Weights of a small GPT-style language model, trained from scratch on English Wikipedia.
Size: MLP 1024 GELU, vocabulary 2048.
Architecture: learned and rotary positions, tied embeddings.
Training: a variant of SOAP for these matrices, 2092 steps.
Each number is 500 + 40 x the weight over the matrix's rms, rounded and kept within 0 to 999. Layers, rows and columns count from 0. Numbers have three digits each.

# down: layer 7 MLP down (transposed), 1024x256, rms 0.0494, rows 809-908, columns 128-191
# up: layer 7 MLP up, 1024x256, rms 0.0494, rows 810-909, columns 128-191
down809:465594447525512492476495536516463478517483384522459446493561479500547522496534520500517485479568544551467539449441507504474417457465542559477464543435451474454625496493499506518569505455564502
up810:469496511497578507468538516581497539533520504595536524485528489475504535521495564527529456632498548510507502526533557478558480529444532370523498489541553517477522464452488465519476539503491460
down810:557486496488505527496432562444434536451432503478489455540444569547493437461474423478540512384539445510515547481564455487472486450496518586420488520502439492543507495443489528481521512533549451
up811:450509475463452497487526531484490499468582603499491560437456529453520462533462473487534436553510517556462521470570538555452511507477522466483553471522572533486488509522465506432436481508486507
down811:478498501437518477530507477479480459499492476483520469473485495531549523516390476482523562466594522543476555619480502483461531527528531449522482541522513539535505424486421462511424514554494426
up812:501493498436503498537502479451488480551413534419512492535450522461533449462546502571477554525494434467510479554595542465484460494471525519499515508457417538573433512469437514462563556443496445
down812:484499454501548420511503522451440506417499487502536514518534536496558462486479559439435473518570452495489432450391501490458536476533432448496510559468545551550452529448560497474497513440440531
up813:440527561542513508414505438458424429503523412576430504485423521503596457562429471488563512507554472456511521539493604561513489547594559514519455606549481539577638525487405394506562544472457503
down813:567555460398421456551481458511487549492574550422607539504510512490444487523431588548393496502466482436492508456500460491522525549475382552465520396461555441522417557486526559462446486511578550
up814:502545515515460483474506486499413481448474527495457502484537489563450575527471565481492483477492502511443473575550461556468556524452447514444465505521435537504539571561490472571461521513489558
down814:531587450568492533499479517469470535547530484477566497523501514484514433461518508429499458535449498551524505469531556499568534552550543469524534535440497483498472481487470497524471493517505539
up815:533475511540514543510539474493467465452496503529463474483467442539523535477507466549505458446445501533497506517507524478473442537542439490535509460531465521512501482535520505502463497515472509
down815:554543485452522521539557554503535438551467522497547527500504434455482524497508495480490510499507525497451508473521505551472575514513542491429501447468522468477499560507450555461503537528470502
up816:457502521466445453527486482505510546517455482529520546461486455472527493513469516483477417485531526441533461524531554515574599504453503501490511510463477463494518504488510509518548543567488508
down816:488505487479431506468532515540419516488449384538483561577453494461555448553474533523520600487526545504473474443437484465428420404514596439458523449542495494490468532562446485458606600515487425
up817:463457554493471513495540493513494474486518483495493479467552451457485507500525495551566506447551474500562453564496524562469523506462491461497488487534435489477473475444496453468483494524479484
down817:533533537499470473535508510494502471553482492478500424531533515506462512433546484448488463579477524472469536483527475524515495490443551405462492470529532521563480517502532519517538493573526466
up818:472470522541430576505555520449499479514507491517449453537503490514430477519499462539415451514532455507469561499484505492480472534487510546591514483516512480536452469538525515453511527475495510
down818:530555484468506478506459550509478482426471440506513551469555540496568573476542501507569482491507542460506493460507464495532532497561467456425455518528536531474558477528496523535513506468435484
up819:465516501504483473490493560518466549518507588448532476531555525469488544470508453488567537605573520582525497515494440598451452518535493459454493546574523507496519519483464557479491505547606496
down819:549473508496499488547559419502531450542501428544428493509482461545501513476512573500454516495469481407484502484496511458598483505543505511542512451457461503551468544557520464495494500444463517
up820:462506503491524519557545494490461565497522511534427441488468578500519451454493424432463455491447501467524461463504470501493549547474499570490524592489441511508509512550517489466523480502496474
down820:513478545492477450504523536474550477517481540484567529549518442538453492479528507523590512448527550492481514508490534522510488524540487458497488495504491477436464513474527506495517495435508506
up821:491479607529416456491505501542530593495526513478548536543489486500506492507491467503523490503439441612492477526537559552506493506501503520556487424540493477512525440558465484486435492455448428
down821:568481435502617542489513556495476439496501498474509486487515478495486550497570551524477484532481497512530545520478391479482511489506490513472538501466480517485472506536550486513557470578492531
up822:447505498482514476485513436495528482513507451562469582526556473522469466475438519505480576547523485506449455486445488542455502478402487479468501484501493560501488498472561414574512454492504526
down822:475517445557509487498477518503530482503567496481470386528574487474491556535479466515472507461476507461462556449480524526549428557588519469491474557419463484454535530511470511534482489486497464
up823:523465533501461550517521470545497493487479470496443478487463442453454589516445502577479485505486412534472459607499565530471463504570538563534510456504539507453483461467481557406456521504520554
down823:449550567491493482527515502455459624468464452507548410459560514480530512467521503552489491494491583457542464580478542550485392466513471487531522529469463468475446492495494446508488453543530527
up824:553524383538564496481528519533562492519550526491463453493408556543446542503540481489507517509447482549482474500555510527489472515520512552499495545504540504539462442497514502482478536474475514
down824:514530450471403521478494549479503427532537499444486498530552477494483473512508510542551574481534446466543511441506462509569527501483569499492520509556442585484552574503413507564541439479575500
up825:505508523524504479456467438448476501509513504447484491501441455463478505499443498438506561534460533566525495554499513484579543488538481509452538524503541421503477448541532531522419574501533468
down825:557465481455511478514497486417497468535473461585447484536537495557520443473551526501500465471480514448567466523521447538495475510482485583510439461481578542520545541471505500561506482503456546
up826:495432466517519473480534523475488501516392461467537449473572571440469527491544452534498425509559557526458528540460424514448444448564421470555547577453537504510588566442446468483539578446480571
down826:527529524449463513498556512500528464474500533528502569577421541470496559441449503571488486465456462509540579514521488472552511516524511486421494494564511500484463434500508528452467511491488482
up827:527483449544533499563473467500518549532555478489538531431540481474487424538561578558495491521507495485435545484519532532437543455477530472440549517506481481534553481439526538515449495503557583
down827:507544515446469470553498525480493452495519516458483495547427563505531497520508477469528512475517507518531510482522514515461572552467514504555479512482488484409473564508525481427485577503482480
up828:568515531527523456498470541431489515443484454509442463501523503456477508571538474496499448525542505509457513551522480498474428563520412467483475520488396568403489521561469519478439531507486511
down828:523474516483545513517455486489542410481522445530501580525492506560516593498486442542534489536421568455410625464472498519529507500507536529418526441468485480551539487578494593479487486560490494
up829:490586408457467579513474516536484520516466441585452497498531469459477444499510431476505512468452472491527483598470523535522539468456530464484531480534472503481525532482552483450519557529549510
down829:539532493422490536534554453532432542464502518433498544480471495488472575499522453561525441469493554497425480471512527472517448527520484542532481409503502484478477492497525446636465528492474459
up830:499459544466475491554457423424475421499500557507544453513481502586478543441546554445471477561357448527544438440515489522506500535445529474553512530500542464511556462516601478528452484515509484
down830:434392494545522496431528527547368597501534420525455410441557584533512499412545467518488520538539470473493574460539481465525513504500518478612515500459484577566576524542490461628378463537441477
up831:498508550488523476481539493483540519457476526514492568442486589486428493498537573554495495553530496513503563443494514486480473474517474486492496462534575490503502559556480474478534533481480422
down831:528543476549489508531520480480430496488478454500467455526443403529554482526521463488529575566414482541473465507425441448593513539550577458526506575473442447539516545520474489482464461429524533
up832:483569429577546482511533505549448473470479492584462527511522465546483496521483458618473453485511423517508505456587494529493499542548516452534497497506459507584488467600446438492535498494547473
down832:495483443557550528459468408476517537519526570428505487599495478513504489484430507484485524480498552495445455468496471479480487535466514501520442563476532495468477571413544546489546497464451493
up833:479466468508449456453488491519517418466506487454458453509461449489554537485508526493473522510481552478486532549512516471537412545560430526463435468530522502508475516563497539530460518472463541
down833:554526463507459500469543537521381502507487517493528565488544553563474493569463492476522509547518522526434490460479533519508533525483531529496533519529467491519476534459550474448484504491467476
up834:494498475474475466490435489495477428503443476462467511517435452511474399475456538540508459478418505524452443538454495531501572501488432501548512511453524514539510527495485522543515498480403515
down834:453468455509486504545560527470499571450529515499568508482517493516492464424521511467523490554519431489493539470493515496490441570489553487532485464587457504458490489562454404535498477523505499
up835:506472475476481505509463481477474496493513480534569516573473545522539499493531517564548525512504507516485485535556473485465475514500538480491447429459461557493488509503496515450553466474458474
down835:506603452537535507477514564551450497534506457468467430416549486452552512500510503490469474503527507524522488487472501607546481511478571467507463472501493552445430472569492450475503572539518499
up836:498492454550534459476501518416448469576512436484451519471460552460526483475469499462470499511445516523464462473450532568520461518493461458490543438492555488458492502455477503500465477512469443
down836:525488473477476519566492521502477428547529602515540541478493512483494435481489513446537476494519484543499542479541526429438556507508500507495470522503487486522435488545498511457599480455541541
up837:501539529431511459451486573605520486481514488491560516478462428431465558530531547479534576495471554508529490624562453593477515480564536488516474472526419493498427493575474456551559539541473460
down837:502454522566480493476471441432500543544423507553488500507537511540491457473531496468431493533520406513448511445495510488549536476478453547513515499546551455540521534468544497437412431488483521
up838:505515541521503553425490489522508494502554521494494530495540476486479521462429531527493479476455447466450486525494440519531565450546503571486503480488479449476524476496563529531468500527480549
down838:463548585501453454460590475564531507455507502564491477460582534479448531481535534547493559499493551521479476399514500427503579504468483470498510494425570531545503553540509436542455565551571417
up839:423492507456476540484494468447476437548443483451513494503548546516528518463512505531488490531458450503492522465440602477468505465510524507478546514498478517492445489483531581502570507462442552
down839:554456447543527459478462496507433486497416500580580443525518431520509526484502495487578494474535504538497467528509449531532528452501513475503507432529486479456564492505471507436475535557590507
up840:540518499442542526450491456448511439509492510542528569521576501458462475450518544465453571521522520503574469501558509434516532555513588532476486472487527517503529512497504480469452532529496516
down840:474524410517500473507505514496517482456491476536482515501462524555449461446566512497478478480522484449554527518456513543480477536499468533503491473502461498540443558511457551540587427450459483
up841:481525504507484513538471421466533516488521484563485539590487383552529421523530538505464526447435481526532438549515476527521496488509430530466514406556530583516524517552556531571507500555493553
down841:534425486536534503512499567495535522503413449477478529466545500596544480484480506427468486451503539484590544484478588514539502536519592445477443558445502451513483481442476516425448475451546516
up842:516531479494463481478545508487457523454550471590517560545458557521503498495484492515573460501525452518527513461428536521481497511446469531523453462509554430533504545522495546557533486518470484
down842:454437486453401464580480492551406558463576503485481555467460517556523433574555608543500517495511578532439488476510525491472465532519494548499467531575513520530477523503493504543516493454468553
up843:465496499398513531501444497510438568525570500539474454538529499454523524528557538514578475505544538518556490484540496556504535532481504512482485562512509519522577480549475515531503539506527552
down843:437478454574514482494570472523499492500487506551514435459470461523544584604515520469439509533522550464466497424546528540468570443538490497497588453430481415462455499436532490469478516505568481
up844:440524467426543425496530527471538465434508412513467444462450484554500494506477468563514470452476513518510457564529525502515508468531501495539581460527447500432527560578485501540455586457422522
down844:517502531550474487491447478587443501530539570472493551489561524497469517482557539459474489543537553487546502466509429511503525464483489426513528466528515462496534461437589514499474516542546478
up845:518505436540497527506372439427503472546510445474514455472502543540513499457469481507516518498417479474531515522485472541538528547458489433523501463477456452509531501433484470471483515473503525
down845:494502495501504543499570499542517506502523629454516473475500499494454468460546520566483501496503433511477444507500474509517440452491434531421425496466551524439493448511580475496536444558493438
up846:454457516489506386532537492466573513510517527530499426496497483447561533510507468520444528582484494513470540514535525565479527542498481514465464489460451524480500505578522496544497514522429577
down846:436502533513558544476475469520521543544476483585506510512490555485521520560505486475564492455502497547587432493497478512509478498536502502442474527544498573477508541477526534565509504484507450
up847:543506446538418501589530568471549489469451468456491456513490506501535558521478498486504494436536483476455489497500575540579503560554488484519474531461548489500559488499492521496455495486481600
down847:506459502450566462450470431498479467493496477506503521518471571458510449512502448533539481508514506444523441537495509481484494441514412472506514515597501516507505535582530460483464530514518490
up848:506457449488446571490486506542506521491502455501439461482534445506459477577514512536511448491440507525515545469530485534463481471466491467477531505453453525464481449426486526533505444556506464
down848:483467504568500447479440511515537573495517455481525549546436524469558511580510445482498527563568516522550496503401503569525489497498522510571497487438531476552529485531531436514493539522512508
up849:466554481547513458592471498511517522533536486557538475486494442509463504514478474439478450486460446433464539458488541544554460497517537519492533477529500520426572489541458492517527568538501505
down849:513471504495406494510505493536480507508432560524578501493543477549529518414406473501583525448576525604607425435509494493543476509453514542479480413504539427514493558570486503527459423500536440
up850:479469537513515558552512477538493523490435484512524483484496499521493511549509504531512562452445491507546521525482479483551489531540469546493540502547561564527489444581524474507492534469496462
down850:465516507461443513489486504473524462466550512477467549503471505508461531483475583469496420465476509527486500543519598491460473400502522508500544538502475484516500545438408458490484434473522512
up851:549441464457480478437502511459522458522485427485485487489468479460519528538460533502517497513568531524529499483506560450520488549494543514568555531521497533526442499492489526525474491504433569
down851:461542516514529503457524496548557478482486516531503453512532530536481475505540572515488494550470479501526561473574514444474502534506459460429447445472488425539541523439482578526548478475514518
up852:548488517503451522502516494489490557515505540494524562517424425465486476502479491487508481521493588574429531424483578519511529444532431485463554446455416538529520499482484541497436531529545487
down852:464461585447521481481453451514515507489461586480520470496589529540452550488436476438455565420536489454521490487589462536478474530431441520523546580525522445484504580516489483544495428455451459
up853:439458518480471469553501521482475464489538520535434542436542502491494448546491517502500501559517479523543518477402502536571515476450487435480527488500508449480481475524538529488494570494467505
down853:518524470507501550459466461537479519527463469497517478596452472519455505415483437522544550430491554448514537479510543479474541534530475557578486443551513531503496522495494479530492500429544486
up854:507494489479490460476453521575522543590528465415433539542577582509475514476529503468422483480558518484526453432533603453402515470431487505533520520505461469522513561480504432539493519517537535
down854:412596440507487563446527549490518425412489488485499475399460477444519455560475437529520455522507482487432468581540421498479528488446469485520497527478575485497425471474603480480507510477480569
up855:519452455534510554518597468434516506457438511501436562583533529471487505557485541480479533476521552460477527526521497506572525526466496481464518480546494538463508460511450456516528482528486495
down855:475548476445492464494461539496511546488503559499558451474469520536511461451511495534519422501479483534536507451461471462458464477435449461498463534491531506479538515516540482534502545481500496
up856:495541494456492409511576489471501487487475550503453526538465456526507458447492469514513550513513550479575502501540500521564500445487456494487504474493514483517495466498488463528500515511490544
down856:487460518578493571521446507540548487481542468522525512449482551506508432511464459518520485500516520455486510514513500540495472511498510486527501529477473510518543559497554437443481526476537481
up857:446491482452454543521478462504459464451515523538532582529541486459514494490491485547561526523487506485573483443504532576485520505487583534540459581546420545474426499411490431414496509566509546
down857:501453479533531547513436496543519452589490485476465490541445523517514521543505495493470523543484515505462524476472491577480468484487461525477486446429555523507500463538577492501522526468497430
up858:436478537472480506533520484473467573486546532431483548498441432546463522395525498474512477579593412519499500503472528563484475545504522460427463584468496537485469522472491487390467468523482528
down858:510519434639440559472416496575631505476475547440498455499426449489496546540448534465485551534456460491516488484510461459487455564470567487495499549533501466556541476485526497500511442532462495
up859:496540460524495473454457571499577476492467425495466526463527565403451469540474515604525494506473476524463486465544537549495470581472466532486395547489492452535499539506439531563489476531457446
down859:525468511555455453491486542512486527513491583471537471531487552535494497459485529451477497487586539507509516505455502462545460487521529484445587490493495517468526545487452523460507542475556530
up860:479489518568493496472480562533514463470520435508424426447497509480518445524467529532543431536499438453524570567543478435485496496549552504540560426478458459521521433495424479417493482498418449
down860:535497565494486425534452474516464554522521569537433494555529487552554469497408429532482526466489545534497461409515540556550529517527425415452462412543482500478498529528514519484545481516519483
up861:503562495547561394494485540522491469512532433510441581476520519496491418479526479516467485524414544535526561499470562489419465495480534412447518456452496523484500516482442536511513465573547513
down861:539516523490418574491495480448533522522467517536520449553480538514488556537468507537529516486498448508469478529494469449510514473509450584513522469564441437505473501519569486564509531489488504
up862:546594523465554531447483473556545559477555545506455485550481566494555491510487507523565495468422482538467479527491497469521464525517544510515555417477479584507521440549466493539498536496455571
down862:508509489472430481517533480397473430548443441463533531533481428520484466533523483513502491471482485391554468477494444505424503556474421569518465446484550516449423538465473583490467483586507463
up863:595484464544527506508535470502521481510487518536486561537503583460550545522463507529524565487550536476612509519497480460516554509580519479478497435475461462525511561509521539521458529423495456
down863:436542442497534576465524521522560476520527512518502493570466516530535482556582504502514469488460475535475464512520543499463543409482458523461480591487554535535550496483482507516523439532508535
up864:556507484514515509435542516488532495537552549434521444488544507429426487477544544413561524483499468523482481501542473521494538551463562539509492487543465551464526526514519497506545508541528499
down864:445493556476482517498530515459484510546468452496440524573431562502479490581456469538555572506466444587532527473427444511476458429535465586528462486479499515534486517447408557508510539504530425
up865:523486547526434522584497507481555429583551545531479488513434443494417469504609529425478504485477523466565579558542420466449470473490522506498461524468473479509549485498459545466532478508512491
down865:533568480546443551481530481607497458503478537582481501468441496506478491422523506604564583520553496433570525466525460543564520455605495475545563635446493491551470465534421509490477452472476478
up866:531504427565467463489493515492515456519532493481478453489478430455550529577505407517452547493494460499486553520471426468599517489533548431470531458495479488497511469426505527469443555546483540
down866:479493527499514541486472509504506558506449489474518521476502538554480503484537531502534459546531557547522417515523551546488524478521506524535446444488462484522491503557521455560512472490498512
up867:512525423485466506543484476491490528510423457513482500502513542417487506454498584572493468469488495523421538450538565468503483454538423442509456472570463558464518502463498488545498517466556477
down867:486474543538563528497536507507521492485545511525507530526472495534473537575489470500488487521443527503485460450547480515472565532501479525523523483469460409547543523559467504507521479570456541
up868:511571477532579516506530481523490517477484481493522500523528589494591538493505468489594428531476495499472520525554501464466491536475491552514492485572553509518465484569531511540547541499495544
down868:498552526532486528467476447544525503435508523495559492530470490519547436518455490528534511473540570532510535558485472473458528561536554500568515525480489470530546473471534541500504487465495453
up869:486509485462451477510485580503566522499541526455490461516522449465527499467532516544498526501447514520476478496484440503491476507460481531537520498487431475497506495519479527583476545493490466
down869:496441533494525506453530437515507509481458446514497544464432528481492462545491461465485495510534466477541479548453524512512571476566537462498551494495512498475483512519508451466531466512497500
up870:552483519469515497465504498496551555442486494466554449517501472448563548568544513453463479554576456561525551402522493487523428437480547472496559475428525519541512562446419459558475575531512495
down870:558399476448450551534504509553431559519528518468520567490515449537419454588509525511489531514444489458472526447360473544452485499463467539466465455490426534480475547515484461497597515504529438
up871:495483539518471527511417460466566504492507503438443529509505440487520440547510562613507536496416497520466575570529569499472455518516558565504515522573404385477516541561551487501506580565505495
down871:611540475397517510470508525393352573463486487457512489434503595515545538487487492406528564490534481498586514491564478462511540503505470516575503488499525456508461555510466541551410453419544543
up872:509552447501505434486518568558548472525466447452510479411561560479488556434494430527423529505465430473487531495484448441513524452481561484522436511517514588498549484469485536447421586480450528
down872:495400570542517537524501488465456495464565501470485500517474495502483472573527532452490513500496575517586484575494471522544482478563503489540552462541456436510477445472513466549460392489630427
up873:532539518460434417427449463478534466480529494428519497536514546477460512427554567431458562444515491469504438578539465538476452527459480569549515464520512511489505509461578546509456487497466417
down873:488472564516453602556508510484557545500383512500446517479530465487507530530589517523471476506433545501475512488509479475467515510549456545528536478555542486472428486533465456470522491448558492
up874:531516540627537489495481484457511530519525466506457517517476466535476481482471463541492552495543535540482496520502497555458456512578462495526492497471573495498455486522491525424485497461464505
down874:462499453464479478457489451535442442424488519503489480501511493493571489470424537451503490458520469435500486427566471433519492496479518477427544529533517549557476521538542446554493478482500523
up875:545514522483512499529506558496535492521524516549571498509495579541500456525441540541490503468488455464446531483503518499482465505450468587501543440550547498523526501509514516500504535512493511
down875:416506494491443457475542438540477532505571428528452470479482434556511536493493475490490539513534504475528513474526428483537488498514515432513478489451445567500476504495482442467550464513479477
up876:528471446498471588569526581568477449492500506493498469467519427483472475509466475446499482549475520524438556523535469515444494522489525441448420489518498534463508486461391540530560539483498544
down876:508506461522509523498479442407514552552552498469455529560447500472521540453505494543508473450501543423447455515450468498499504490541466533459572441498557482529469469523487400470481445492495542
up877:517486524464498481474488469405570495564555513504533541524507451504471519507522470547555475468546435460507514546490464508526418482514498506460474547521466463514455513504476486557581549568531495
down877:540559505462542568566526503521477497444459465543519471512470607482487487468497538488508503522500500544506522480605465474494516456512552542504493476443570524541502454477518482489461457468515506
up878:558495518482466535502474534561559457451457506483445539513488454521526492479612525553524505553495523550483477529531507493431488532462503584475530495526488536487461538548556478477503555515496481
down878:472530507536464508526462515502543489475519546516527450482503550491454461490457504475523482474513556423492577503475517471514546432575465472491589443575514432558506473510504497563512506458550501
up879:413436485477489478508479536466449564474547541577530460492501523503562485543461528516505505498501490531440546472507541462512503560529517459535462525510602523482417501423489452485507502450508469
down879:501551489492492444567416457508471575569443368523588510457466523491500451435533470532463535450494453537496521503504564523458504532517593401504510550506503443504535536550504507512495515568493546
up880:537522464497434522474452474492474438448550479515557586468445426511470493516571555514509497485506498517462468517518538508474454476499487422557574536537479521433494503463506473510476494555451466
down880:501465562455540474498503540514470506561474490537501421478493518482542465488491422469486533580480402487484539531469525472529548461475515530492473504439464527494441536476568549457512481490560539
up881:533565468537486531385473433485496495443536482412507452566411486428499493449517439498464444488463455436485491532460452515497553556487496487477547427467499526473441563582456485485544481532519509
down881:519414563490503472496423602567447480501496440550535486466532524603494513499426483481533494518488447534458499495466545460466526472505488481418521529482533473583571454464531508550536516448519521
up882:500507539438511478518553482466430441536456585513432545510467452605493539503504517498539425564496438419495536548616493507474448526591411512491507510451552504494470487515439449472563527554518546
down882:535498458568548581475516530557533482385513461473505407467473536554499497458470527506440562462580504528498500545473483499543566478385547514527523480476433459454449503508529570474466372494472472
up883:498561523544499502436485486444569534538491519470518383410549507483519489496558568494502505530515470550482508533490502475464520519436474498513412477455435501552467588512419471458504577545500491
down883:498410564504513493505505405382483462535532493575443478615516488546551465465519581570428452459473429466507461478457481536560447478510464423495552514472522551500512425532492523544528434429472548
up884:555408507507506539524484490503527520485520542539445513514498506551468422519458543466458490502543474482507543457472446515546529568469474516494496516508508521482482433512499492497463521519523503
down884:487527506464539503550566488468451488606515485458568412459599520480515489474511475475522502487471515536493506502548477459489468440417541425522481554551475510543468499579533488468552504510547451
up885:406498551536456497455459550538518575527469467519496471530443514545467514488507517480524498523415431438472438570495480539527491485471509485516503496527536496503481530563525429525493431433567462
down885:582506505437585512576549479563422451444498529577571436457572511506482510520492474543505531477523412361613467484519520485449515511491555468498511499552555521500457490507478523507474498517469510
up886:514451490473432550553523490445467480494467395517496565442493507547515439465451462581458539502546534481507498555509573528510501470463494468475475544485467528489530490504471573498523510465583502
down886:476472545586506463476524441559466511462522542471497457567523492507531501553490509463500452480486539529465439497520431454509503566520456518496497480509495444508545558495488439489457513485412501
up887:501436484467448453458589523484563514519487500551529486517562439494499496480478536457405487495545482496468478479456461495477588503579499446528460493532468510529463486487454514462468545497408493
down887:466516562403569487461504502550511493541485546501417509463535489400418465479495474578651510542498450496548539542563527526515462487470528561461495458417513538459504521517591466523508493462510569
up888:474452534503569530531559533427539444500468469524491389444517559522553475557495483415442534508509440529480429534422517474499498481499509540548526521501482507488483442479490557518526488483432464
down888:555563450495473493483443420585421555429483474588485499517469457471468428462526519545513501543519409514552469507473476505505408465501508490517500566531495503485455514532557411463433484479474534
up889:467495495500433497513460481473508524453542506505438565453442549485493494458491494487579455552502464474527460499461503515476565470531464530489574466482561522550556467556484493503499531539416529
down889:475477525555477513519500457490491447523516492581487520555521468494494592444514583523471511504507580592507496511513554536480577514407562456480468470456498554456532516503441492493571529464614467
up890:430525507531490507481477486470435527521486581404461469469503439601567516444527526532526443533567500513504545497511497516511492493517435468521509473533468509554478568449516474434503523473480512
down890:551453522493529465445493500513521523504419374499499539472415560420427490573544559557574555538526498496489471561515529607536497486481550418481512524487508491486488481556547561476528529488542529
up891:509590462522508460522517512560473459546492526475532509513505519469435459566497559483477556528468444513543497517462401497498516592545497528517394454480543542555536513500515514541542537464497477
down891:526495486502496536486548559522445484460503460510428514471517470460558482529434474530459395484471521499467468483514513502479446480494400482587519513481534528504473540507462504448489471542535529
up892:503555516520524528512499569476547454568502477468572472533520429415456445463519561468526527533599517578427486535518493581407388497507518495564491532507442488473465520508496520515453531531536482
down892:548467464565531463395490590457550542438485488426434446479501535527479574527572504518466536557480504456484490471508571492524447414555531466506487526517490513442525537495472500538483505485473429
up893:545502493484470480513529474530512511542489517505438460640538500416521463468488550492456587524486460544440462493536448555415545495537586463444575479501493585532479506457509547429488544487507507
down893:522489478452357468426473496587519557425543481481539488387420546467492460544415565480472486468478499496587422488426580500506579537443518527482464491535513484463447478453502533484527504518547443
up894:515481498491526470500513466475440528518433499479513563562576529564546477457446558510462528496431510467576429530492534553550520509486447454447424453497438533551458535457472471440512476569501575
down894:456540573422454496508502464512529475395477542538466464538492425477530472472482490437477486474492504503612511478582493533510546496535590447467443527517483442502545423515517555530484520466489522
up895:505573561517492504559537496476523521521469513553456476527505521441537505530499496562527486469501436477476564484548427530415526541462479476446479537518511528558477511482436421506467550505479493
down895:486487509562511450469468462520510447503590521502450508553547468543451444549476549475458494541556488508556471428443436492435502531535494596506488535433462546577491519555557498455533464464486455
up896:515517552502501435500519438533496446488465467456528579540467458500415511510544570433534570453524454489521428417504454420477564504495456452477455538451577506461536518486496540547533418462514513
down896:485500461565554582529529482556492466446494458549403519495471545538410493505485484417485486484496435458493495556548499514467545470532453477524448553555554472449421520557506603549433493417489545
up897:505414532575506520535501560467472383542508450503449551553554544525536409457567474586513539493531459476485458522545585557471491572516512508529549477567453532462460495507503446419480498501505474
down897:531512509448534563445486488504574464531537456534493524493480474490529548465554448520522489546518543523468497412567529528467482502535522452535507535466540541493521496532492432499549566500458550
up898:529510537478479436452529495528513510444574540460491515460510497492492467495398519582631553457468556504508427500468483470540435577480461458506532520445561555517506468528493461500550504488554456
down898:501496475558529511375538535459510444512482529498532489483565433476507550486544431551509407490477477492464531434483441504507511454509544538495475569505428498455505492486470504472539621511547480
up899:539464512469488468487536512603528476516470496508389461516519485475486476442540552508509529505449439419555443532495512514478420480492487471533515439475477475487514439462526509547458462511474478
down899:443513481500535537498512477518547532553489495458514514445512467485500467519503524531531464440471548492509534590474472504461522529395570502486487511470491515466406495555461482490534464406507517
up900:484486487538470470487505520522476494470455526538527470492501460452506523485489525439400415495494471595525461505533500485567497568525505532487477465461537525466491567514493478499540535435467469
down900:471566516544550463532484485471506508553510493468540519519526560521537513518478405450496472452489498481480502488475525437417606541470576525498574505523491516502471471483558471536464504501504501
up901:518466563519536383525503512439519506516495506422469462521473544475521442458502496506468504560515464460450525477502442463551519466486511527589470589407453526450552482472486511471462497481549550
down901:524462473505512526472515480502513526528500503543511476480563442467476509432432520463545536517534476574500461556436495501526496531497532474430476403516430494476578463587493488546528502494550550
up902:489556568459493485496453481534462469544515434523570487398489572475498459500478503446433469579538476567497554492438523528415464484528532551495488502476480536538457462545480467544417473465418536
down902:497496456479508560481526473493531573518526493492489579521483502491484534544467525526531502441427568510498510530424392432540489516539554452450474486528544490531499489463485488483601532506512503
up903:486497550492508506538506540465464499501516558492452499529526515521440449507480504564465541546472429479461458563545476612430474503505479477509565487535486491545477459506512495552524437486481477
down903:430487516431523491434541514488568528599531504534563522460367533432554505458467513535594516485498437508491519501515497480533571457472512472522521532526507498514485468516550473519498492431485466
up904:536457506473411407426469479428444484489481567562523509518515553478402537487501559468505495553493465502435491560490501538542534438490410498562421535485409462495532549492499539475448486502429548
down904:498491489432556433518524540551468494445504554468517522507544448459580450468532487467454559548458503450435439527399468510515557551507566511489492545495541546518566516538539487550435479432478469
up905:523503500520510482465449557493492461483542486528492536534536458527490402444538555500577447462495521490475516412525504464476457575612506536480506442513575505551487498529489523453481549591455509
down905:446441495471477471470506475493464561459541456466502515522511524449572508489514448454465492445540476514537497446538467512540584536507463470432539499534506484452526534523511506503498476453471448
up906:487538472485482564548515505540532489439442501451509464566526467492501473546517474514446541469490527464540467480572506472480555510430488519453515484467528512553497451520469419507526554490459447
down906:522507533538492488504455450396486485557551450545484521535463517474489486484459448525457411546458503509511566558526583483504481493526441529526512572515549478506482493491545496468498495470517491
up907:493476513484478515573518554499513480559525518469570513476495461489431511529476526517483519446494518503487507471476509563519525490509458563475495485451464529560558546506480579468491539464558479
down907:591545495507493498480562448529424521469453498544432498531588484539515497583510487493507523495513533473447566512544567458525454504520505473493505549558503481443465534443480477475556477483486446
up908:493433431426463525527467611464519490516467505515635410549494490550477483545517447492527584538523498545542480492451505476575471520576534542549558529480484510481494456475511462518561502523455500
down908:535604577501557480508523508490478511515456525458460494484509524455508457505469540503539521495503525521542543539525471512477484494474526535492499554463515531478541516483506489509455486492525501
up909:451462551496437497447488471584506535501544535476514476518559519536520431544440562477533487550524549609456523549521535522480552535479488503519599544447572501520500447493545565500426576578479483